{"n_kv_head": 4, "head_dim": 64, "activation": "gelu", "norm": "layernorm", "qk_norm": false, "init": "normal", "lr": 0.00104, "beta2": 0.95, "grad_clip": 2.0, "warmup_steps": 276, "train_tokens": 790600000, "steps": 6032}
Each number is 128 + 32 x the weight over its row's rms, rounded and kept within 0 to 255. Layers, rows and columns count from 0. Numbers have three digits each. The size before them is the row's rms in percent of the matrix's.

# layer 8 MLP down, 512x1792, rms 0.0322, rows 0-99, columns 64-127
107:109131085134105125188088127177188122130135165129090134129032107165059107107131098112142128126146105171114222174120097150164171188087115064080163128125150135174108093134115117163091133097128099
096:065094105146133135163094088102116064089131176072189163142084141177105137151113091175138125108126180122195153113129145156097093110107110191168094124175097124105076133099115167148091176135134114
111:142114192157126091120155126224109102166141129132185148157182135060076118168076146137062123174099146135162150117085153115151088112130172077137095127134163151087075166149106138128169114121167192
102:153118132118145163132138149037150153155147143113078103113154147124082116120111138112125101069182133118252041080136117129101207142131166150043075137127116038172093156132162104109132087110058180
100:085146175102133152160122092088090137164101077153104107144090168098150161127136129121162141096131117094174107108161083140122067131136153095162128155141129122146156100123176163116082128153179148
103:140137100129114135088148143148174113177150128132084137141117175185137093131113113121122156128125114155246145139131088146080120149134116130161100164083091142103131146094101157121141112156152076
097:084130123122162155142179053056119080156126107116132139139114163156102200098097144098107115120117141160174107092087102094118160104127058086151102091173126127195097175138111073112126161084141041
089:135147173127084132163168126116125111172142150110168154118156193123145080068105099197160098146154141079073159079140158115101189033114071118163088073120157135075129194127107139115134167176255207
096:092111181155131121097130137113135139107109141116131131126138180085137101112102110131192091137063131099183105127148093118127115109122109125134116154140122164124122096139128108132122134153157176
101:174141133137172121121125169097148180099194139164114170119176169130088116112178055113170143127102130102162121087155105174138212255152166162115173079144134079115179136078127136126115107150105147
104:184109163128123202099113116124145071149111109145063128067119090113110200112149166090113154150104113098124161076164127133056133148141062088157097100136110117100148128121088167087094109143078158
095:138143154161148141185113092141058135113122124189167136163132140153132123142111126159120130175158158127145144121158112123132081084122080147155076136167164173124160145151133108154115187157072076
092:142141117148149106107161174126154136159159113132187083069147137122098141143124106148130137147123129151125097162126164075104157192077180135077085131122146071141105076107095108150130093121155139
100:146076174151069151117111111107095103123096116140130124089020184103113106157119122107098136124108131104246085075150113115089082123186099088070166113111158144122124100148116131110169112143118131
104:086114051132083100150089161108141076112141123096099120156090121110203137144120157132121187121213141129125160205157099114103032097145120134123101197140113095150117119142096121109138123145132134
099:151101128164158155138137130165109143146113140149162182147144167144137128156151164176069086140154077129133132153085158135171098211102137085100104140082068159130147132146117107150168124185220158
101:102129109096137173126168109104144153161160100130141110106180083096086151146102070097146140140050151078083088104156103116107105045153176111119182095081074159089118155124129124146109115123120169
092:119190162137097119117117137119091152162073148120170115111147155092083131134123102108089076124142127118118136126123143161116098138104106106115095133113152155137072104090162128134080100146148197
106:068195125134114131155141153120100156110131123166151111187183164184112123112138202136144136140101077120154117140127125130127071142088109148162142118133194124178153125123114138112149139126131166
101:067096116108138148148133128000173145131094127159124117121074127089176052130119092102193118130113125129127132145160131185113158166166141135131145173069130085134123108126158150137169166134124104
103:136088091125111084131139096080108112103110159083097093124047078108141127101168168113155155085155074127176108156133064109126088125159144125107149137177084150118113124127176166131126142121136095
101:186151151139125097127154158109132102127155120168146123111115096140145110078147125153088069098167130118127140107129154100089224148162134115167144090153146112106113139120150136123151092087159172
107:117129153122119141115141088201103132139140091108088135184104110070090164142198093142161190168109132133080126155158168137137032111124158112132174099199158156079130133154110065118163148130145175
093:103150131133123106203152150107065155124113141138088102128102228109069172187124108188160133115165140116170121154121162095102078065124115083133066128120147110102166081142162149088160139114173161
091:127176124112159121141149159145114145104094112147097104103111079174148150152186171146114149169105108171197157134118150169149190205130117095080097114163128110140078127095121133164092150156076133
100:124163066120144079158147133170151107160130105149144123119138150147103118071158099105147137076149133161113132158136178205155047154041158110139179136111057141115185135135122112109200137115170196
099:100122102128085100085180073051133127136088137137167098151078155171090167173101153155096209136161109092167151066185090148093122155148120109149087148134166136123085106121144131117132098110113125
103:131107103139131147180151147078142119178131126132126128106105106152222191186133133154091071166148130171091141121125058120043116121093085108128114171145148175134160123138159131131095160163120096
090:049162095085114165154110125167128150070133120159146118127123040180087198107087157115160157119084072161088155170147109187195219023120189142111111106150138153149134075131140100149104146132161076
099:167135089130119139061125144162121152151139130114112140070083131117151119165182113149092155115124131140162139159108121180132097124133088152173056168175123149129118121079169146094128126168134079
094:151095166113067112153177182083168149124084149142108130136178102109087157088137091115177078134129100179061176101093108119081151041124127138177185122142178153109094069073131088122074117134123132
105:189165121126139133106143192115107114141083107124198114136079056121118164121101153116129120091103122074070150129152154119120084171070077130136174145163120139098121135092106140094049127122135077
105:162166127147141113104125135135144097132102108104120112100216092155098147093122139126095117152154107131079132165138137109127153093117140082083136116108122123090146096105108145167147133157141182
098:100186083149115139152115104133142149084093096163117123128122098107095119117173113139090111138160079075128176155110109127146092136162097104094135155123062104133102094134118136121115144129185102
100:106099106118096108114136115150116132140125103107171118164155110128073087120080072200089140083190138167144079154148124136108068152132094145122021123124165161113129146139122148161190122151133144
100:176081076131165108115180135139156143131142179116169120136128118140189082111120087167097094106200107154174106076091132071089066140153120164159070218177107119213139139125124154109124114110124164
099:164116181170147133170070120150146120115095133120099121136152136111155190088092142118105109154119138105087115107119193116064115120146080072094133111089137102087133093131133061120126134107094120
097:078123115113080090100101130088133118168126138079122105114142035158148155093138140107092164047132107104108082088124063086105065095146181101152219094108159049151192086151124135131158098125155132
104:054147151084144109132175176136152116118120121131101134078129121142174112117114152066166163091134115103089092140114110214156112206148132139101121149132147096079147169094092161129153179168140135
099:103164130156075088094094108089099128126073122196149085117091146141114088152131099175134128076133119138182089180138171107191159112159082141164114147120124111207140122114132108136100098124155147
098:176066119120146103215103130140135104102071093134163100133065109078123147125125046117124131112078108144103109142158171155174151082114113161129105080087158124107119109114149118139090165179140147
101:121105122136080136097179154106166097145125187092123148130110112153149127145157140079136136165106111141104093129146088136094151153135133124109175113169064131132105088118149097117088154106115149
097:100172160107126152109135180070157161129121128152145116102113077131119093115166189089149133205110132139076101138147109148126083160097136119119127086118103117116104128159096169131097134099187091
100:098109123157119143128140120176145108113151113111087120120097150105097093131134096132103111229153090142074133153158225151131201091153122133204170140159129125077068121114128097133150143101116151
104:145096083116142109090145132103119144168119137078164136132122139142079116103072150100095142096128116148087190085157164144091148192148163144107156093103116103090126073147136204123119120147157169
099:112114140132111148136111132144162142127146123074129160164035163146199165074112212080159096162144159118144111115138139117140096118106067127116070127158132112127161148146140124118139125125093140
109:093147167150152131088140091179121137070110109145148137074147143144178122053130175149153147141097131200069176191140153176091102025180100154139132154122067140097152155150094117084167090137149115
098:171065195155151129204110138139124113106146134146088128148103188124125121157145053128133133153077125133116150147110135148107122217064090137145130191180154158145141131103120080120152120134083154
092:094110131120122132138094146086155106145142143110047126080069146152126106134174167076119086089138127163157137137101123126087039165127184123137177143067151133137113150184144114157126116143089094
097:085130127138088148088155183121113082152143110125158126153101110132109150190103161181222110162150119110145163135125157102136166130129182088095088140131125123134069115149102153123076133173165167
096:106130153135132085117127036158124146059115161118184135128075113079170137121074017142112130132162155131087089169170151137113069088139162171154135169138119104144078117095110117147113111152159172
096:118155162138080112104122163095115152115126079106103142078117112145178148111183124170094121139135117145192076114131106150105053172117108118133168134129156155147118135146167062189068143115129112
092:122120174137143140100095079084084141102116111187129170121118041117185165129141132139096150113127107153094081177132195154115125147101165143101170149113128101205151185082164151153146109059132141
096:206141057136159113145148106119176134133123142110064156114123129076124126111114087134092100116122111100137133107122176131120125127118113136134138087120096107145177148181155115113143123111122128
095:160099088144100143135153119099190129113119113107041136118071126140143110165163132142160107125118132160142110136144119168112141174072101178098050219114107133170173091118141145155116124112088118
102:157062121151140117131141076117168122139103098122168139151115123158074125151070126108131108110144131128117129178106173148144106145125148127121111101135112146108115150092094108129193176141142128
105:159125132148134154114130116142141138097135146118040137156118159190156147152133209077112134238155102161141190146084136144160134243100140122076192032102177124106110149082112071127053165073129152
094:151163100185119140064116128089205129168116123116131127135214160152110118123124129204148121108104148161124101132118112079144164113139169138104132111171152178108196104132152134123125102075125088
095:145140183130137081161174117141078142094094134118102104160142153107075060195123174130152162117120167176000071137137159142138114189112122162158119166155077146117084087134102173146186097113182133
106:121156143115183096206131107133155132137124112130115134163114169091089114108111046146126152134187177134103145122137111088157152113143164197113151136129126090157132111127123095104175161094096106
097:110128146098135101103120124115168096125158124123043121149196155126104153130116115048104142117159169092031058088161131118136140203125172133115101096153101155114140108148120151100147129105118132
099:039073125142092135134078089113103106115079134149069105150104095104145100097126235080133083134140135107056174142163084137104152024090099177119166132101068147090152078120115122157100139135090112
100:118099118164163096142123153111077129149085157127133100201092166107072126140161101131103143108163117144096109131146135078163091020183206167152132178120109117075140129140096164201128120181130134
089:119154148141136133141142154114098178090141080150136116101149106128108112187089131221122135119114174103098125130118111068203193212122152111201083146111144148127121108129131171143185104118116115
098:162200173117157135116118124138101124130162123104176121137198104214059155067147113128142147178134148133148112148172108159153127125118136169122153166159155177111100172126150107105148127142123078
106:144130102079113113085138069118136167128146123136165121127064135118136145158104198121095119127090116096082167122126160131134132070129098140137142146157139151162082173133148153086086207130090102
092:137149118115144115110139161166057096102112146167183156116122142136172133115113042098125135059162150129125108156093120179135125177115197141082104036104137147124137121124152124086122160140135105
147:087075137079105112109142102088090110110138107090082130098134066098108114130092113100122126111096124101152098095084085065108090096125115116145142109101109116116121141085108123105049083132058069
106:164059100127118157180209121152075175167130085104169161097170162075115086128144170114100143130130146128149080073074071156091164183139131110171159072180091106141198144143128090142161134132145140
104:097124136098131154089134145163133095105127116107113107094186120135079160137158123125125110004108103081134172116129147107201242028130102138123111117091140099158117140152109160109148120142138093
095:127140093146138139110100148133085133131111141176083108146160089126122108093115228067153103155097131077144144125131090133147056063089157163123168070136147121171106127130165131115077142106097139
100:171098113149190121099120123146185138180191142102118145084105144090149160085107128172118129149127153184114178152099148114096145111144094134102112072174115133160144139136126176094099143121128124
102:167101152120116139127126129175143115112116172155086140124224088152186144119146203165108156163150146064073149108121123119157150029093167107147146133138053138092097081121135059138098171104172134
104:107134090150112108105144168150135166121058090132126119101089128105112150103118154127140096162145127140123094197146074130191054130113127056136172082119156125111118152101145106121127118117121111
101:190140134126079131135106158137120081105127160097161111155044147133114158087141126140126111120160116119079147219150131135158079110110135117120174114138149157149082117116165082144201165134096085
090:115075167105101131140115166119191149126105186147058110096075087110109122100131095121096160183115136092107136142160101171180157055181122190142145173159176159146131119176149101155144119120112112
103:114148136145135149215144168201145133123113132104157141138100162114176132111145151120136138140149104098163083103133153170141221102145125127143157155143105135113089160145109137158118116117192099
104:123175132124164123129139135126106131131128145134168149127128178133117146103144084152136151144119135109198048146164078115144035185126069176110179154179176140093176134113104110152135113134144104
095:123053180119116123173145103095075099132115167161131088139125155094124138146074161089130132156115135121076114097149129123123255178108099118074174115181150184158179141162172072140105144123072087
100:139105152151166153103107151153118092121134099173159113158115187131091145114182159142161141157112119171116146116125189143154127095172083115191128164145071098161122177150129128154178118172184163
099:068085115121134115081091126179138111126166095133164118123124138142099043158122113098140173113163113147020057150160134164126118089155170162157152176108112097073106145100102176151087148159096158
091:135147137131137135090095127122142117121142130176162108093124082135157141157083053102103129190119161158081111158107138160182098190135080138115171146133140135134173168115085112134109122128147111
107:098036129121139146152126139100132099095123101076100141137123084163154194092095125115134110153127126117176113095144140099033088170141110089170114140141119160136097119138126119151147133108067125
106:069119142164135120236093174115148139142127145127094093109020125124124166118099036116070163053102173105132107120099133137094106164140093179186045107132157123091102099135149114095106103132126066
095:156114147042147105167131100142114077104165083216136106146126120106130159145213128103137176147150110145137163166134103181079203138092087085140175101139146133160153104153128186124081160125100127
101:053123098079113082098102164162120147106099161154089131119146091105089123192147110105132152054182133107084170133173093194169171135132112145107106139124176143161122116135147132108125151126122093
097:174160106138109151139123120102161117114125121141082109104162105107086116161127099128126124115129132179101143159118073141181093132120097110111085148138138124149163149128148097111195101129124114
099:126162157126123142058091160126108118093101134099150134115039094102075145150148103087197184168110132056096135125178118135188185083134215155123131136146108149143181179110148091157099147141143094
105:145165100162188128063083108122152172116080113130151146087095096097165120104146166144137174179168119119152097155164043134117167212170145106123116151113061126193132148131110131167151130134127104
100:110120157136135135108107163107179168147145097109109116153138127154165117100119173106094155152112088103073119188169154113123183065156073190134092145126158087137144133124069126135114129119134138
100:149157104130118140097136156165120136144121133129172159153139120101158109130127132169108069109095131110186123142107114162172103118156086129077087174134166125140104122125167083135167136117129141
092:175156127092134094149107070120118124162155099126131134115078129145156136083093053119099115098118149102188163067173169148103041189161154151046142164154088133134125118137118095133161141138148094
106:084149128119105165177156241083139110131138126147126131178163091209164137100150221098093088128105128154131107153125124108139104116105133070122197171113127123131134120141105183119141122125067106
107:111148103137131127146179203092122085144145147129086123142135127121215118107122196136093148154072072173056129151115140127126153091083147095195069122110157136168109115090078105149138140151140148
102:092146090141142124140112085105108120147143180135097112118146027131122183153173114079093120090136106111052131110131094132158089203117208098123094154096201123142146113137134144177112139124166101
110:167112106115114129100147195127115127123095146144132133111200186128146119109114117138162117065116120062074105123091149130181098042104160119129109180153090082096139102128104109107130089143190146
113:125098135144119163147168152056153103142144110173087134169112111163165157127105105108153144138127134113092148146096103084095054135154159129115140141186026100092171117125115081168061136133093086
098:182085052124080160121143086114164192119170099162148122131112120164157140114110123094104112175165130154117141120140136087145075142070148180097060088093100090153160130123141058125095090163108109
102:151073210183117164120201105131102131170134132115225116163121143129127118154138163168108112115146176129135099134104111092132223022153145155125135113158079130143042093152034116136153097156123220
105:194174163126150189154140091164102149167173121097132166108158120140088163126135104071157132120152126125107180145112123125075114096163146152094089154142183187150099117127169095117104101138078178